Weights of a small GPT-style language model, trained from scratch on English Wikipedia: vocabulary 2048, hashed n-gram embeddings.
Each number is 500 + 25 x the weight over its row's rms, rounded and kept within 0 to 999. Layers, rows and columns count from 0. Numbers have three digits each. The size before them is the row's rms in percent of the matrix's.

# layer 8 attention value, 32x160, rms 0.0581, rows 0-31, columns 80-159
106:510505488510486488515520489505478479499463519507465522494538502491466465513513438492458528552492474478469505511513469506506522436541475510527484481515554508475487421520515484530525465478506521523495516531501498469464493506494522499533489532
102:478493503492435441469490493488485489506559510500447493487476532506481512463486446511464499503478488499544505483490486512494500492531507491545520548519469495513543444525537473517474504517503504510485452500490480489533505525490514495482524491
104:542462535493484480455497493496484489503474501484504548505478520492488555559485485520489479474535539497494508505476545520546471510496473476522495535505582500515466469460509465496484494485495510457508514551479547481521501490502482502446496504
096:492494498472479478480493541520466518482560531480471506528530522501481497496491486497482531501508488502490500451496523496460530561521472499499501519540494518525477476479516467477471471468478503494539510542493523536525482514511485478548490491
100:553474496508527481474547454503531469511500507495515455501481481525497525491504506537481530513490482516462540532491567522519455471486501472511496500506495522474478529460472513473492497484476572515503524513525487465457490550496453513505554475
110:493479512498559519547547481486490547530512493526491506510473480517498511524512490460534482498500485496495455497513470470528515508513491510444479498538485521541438449471505491503513541502485474531487529500497464502476485517488506540524500458
103:458476516504514480531560497542481494501488469508483522530520508532518483531480517505503500465461474500532563487466488476475470463498473485510511519500507488530506510470535513490479502519538499506581490479473487528473525525489532466524490523
097:535515514493528452515515476482547497473440451528522504476518523480514545507491509510522509476510507502509528513503488507542504497479516486541492521516484511505543515518494484499526491456483479484511514529469508471488521449522483500493544537
102:512458517500507489492496503495493487488497482513520483478506532486504555513511532519520511510527440499522524490521490488537514496481533505475546479489522482477494553494463482527491510500485523515544525461482522514499485482509490543490460444
093:459508445514563503476540485495505516466485494490510450500503516535500480550501500477472542520502452462542490491497486539544516527496510547503493480521447469550485488541476496473498495504479472510489522482496551531510521479504528485483522559
102:495489470497479525520509513490491486507459558459443513519514454505525476502484441491484505500469494477507499480497488487523524504528497487469538443513514507504491521494543489471502487500490489460517498509456523477509519503521567498516503498
094:565492545514480465471489522519520483486509515457484451546517522523520522503496547509497538525462515506488503484545486501508474481516458511548540568493474498512533472489510513505511473517491520545460517531529437466501511489520494466501475519
108:510497471506502478503480510486478463516454441501515449512467436507525477476527526530494484494434535494535484528482416469485529468487477551488430491503468488525518464519516512495496484498474515513493530504508525488512521492481499459521520527
097:515501491518531491522469479504520473458507457551511507507506473515487509489510454497490527465526507480523555489459453476500484482496481460484517488501450507485500486496496468506518477451510512515518498483503548472467504500499504482484518548
097:499467477504480521538566477502473494496490538493535528462496478506500444508503513525518511511450493529424486477532508505487501465494498486545467515535517445498527527449511525532491518525544525532507508464530504528500531468495515491465512505
094:475486458517465487478452504512539513489502503522498487501450467483480483512479499529513513486511480510510541506501518523458482501503467488548500520490469487461493506495495536483527527488512524505481517544531505506488489499487470486496494524
104:510464514487511475510457534471522499464518499520494495491464517488524475514474514479488516500534515475521515538486457503484489508516517510493467491501507498454531457502479516521507515488471502515494440484495461493459523517498504471454498509
097:430507476502559542486473525503499507540533536531443478471485485505494523508529457520511498502487469514508507495507476534486472479513475502501495488489477478463538514539475509486502524523492518485536553470494543548529487477492533470541509489
090:495492550506524512544531508473500480544486517472502496482508502480489523528504472503451482509494470534497495490487486513530491524513451574495523510446501512488510506501469515499515469524515499531520525513582461530491476516514485495532469529
099:480544478520531504480501491542508480489477530468483474503464520536496472467474482457465492529510519479477538504500539491467488502502489518538538492507482522540525490514485487507507496514543470528469462481441528459462515518511491535468507527
088:474516492508497511492497480529532540482507461562494500519516500523488498491487448460477508502542473463485515531475500540482495493459493458509487526480458445495511528489494447503547497497495480531524516467476538462458471516494527501493551545
101:542463507505531542472544509476524498518495511510521501488435506485516512504490480551463468498484521514481495508489460520509505541512508518480499567515507519527476540472527488509486533487463487474505519542482504529468457541476502484499511485
098:485493548490498534534500470470497520505460469495491497484516476491518547488509539435473512539480463486498492466497474440483539524517539498495519476502493522537485490486509503514542479499517480507460472446488515503497500521492462538475535517
098:519494494518525519468515489474527540516526499523527515465432504472513498498475455468513423511528559479510542533516481541464480482494529513466491487484523445489481538482523489503510500503471514474470510462478504542470486502510524483493526503
114:471516521495481493527568499492494533504472527500530507495487472511488518489479501534491482547489519477474541463484461499462547493505483457464478518495495469512513555494552528506491474467483475494517471487479474487509479447505500516476525495
100:510481501504477475523528538532488477523500496556461495484541515491479542514488470461521526522494548499506500488495517490466512533521516509503521485497431480521521482508519495484496502482524463502509460480534485458500498532475437482515537503
098:494489493497498457469522560486528473495512497466503480534468485506502502463485489528493514501477499491524485503503487519461505565492513545517518516502437536530489505489519506488509503476452492496461497448535469509447535521465458488481544532
096:499519503513457503524480534508521488533513517502487536473486450483485517497512468478492499497456444516496492518508457500496506460519459494491504479490457503504528485506473511464485527516531526519505507470540507517503477509489508512498449481
097:508487478493528508498493492499492514478487513509502482504480542526519536429511458489509497501484510495477522546491471495463495535496505506492485504492489480525476534477516468520493497460468523517476509521450489474474513494500501521519491505
097:518498455502494511507485497507517542535524477517474467501542490512512471456503505495471484487538471506516538568498508480453532524504496543461483527494453469487496479485489534467506534462515506496448532530506499517504505478486519592495494514
102:514483467513467515524481492492529530456499473512518556506512492475465492517544511510513482472506546500499501508504508465461547492477474478485481476549527491508549495508505500514486493485528450514551475486450536510477514501492506474530495531
111:516522512499500515456535506515513462475463509520492499515494538497508550494487468486444481512463491505513515518488518513507526489508516515533508496544478492484482492539496503480505496505501480500478458496462479495529505472494506512562477519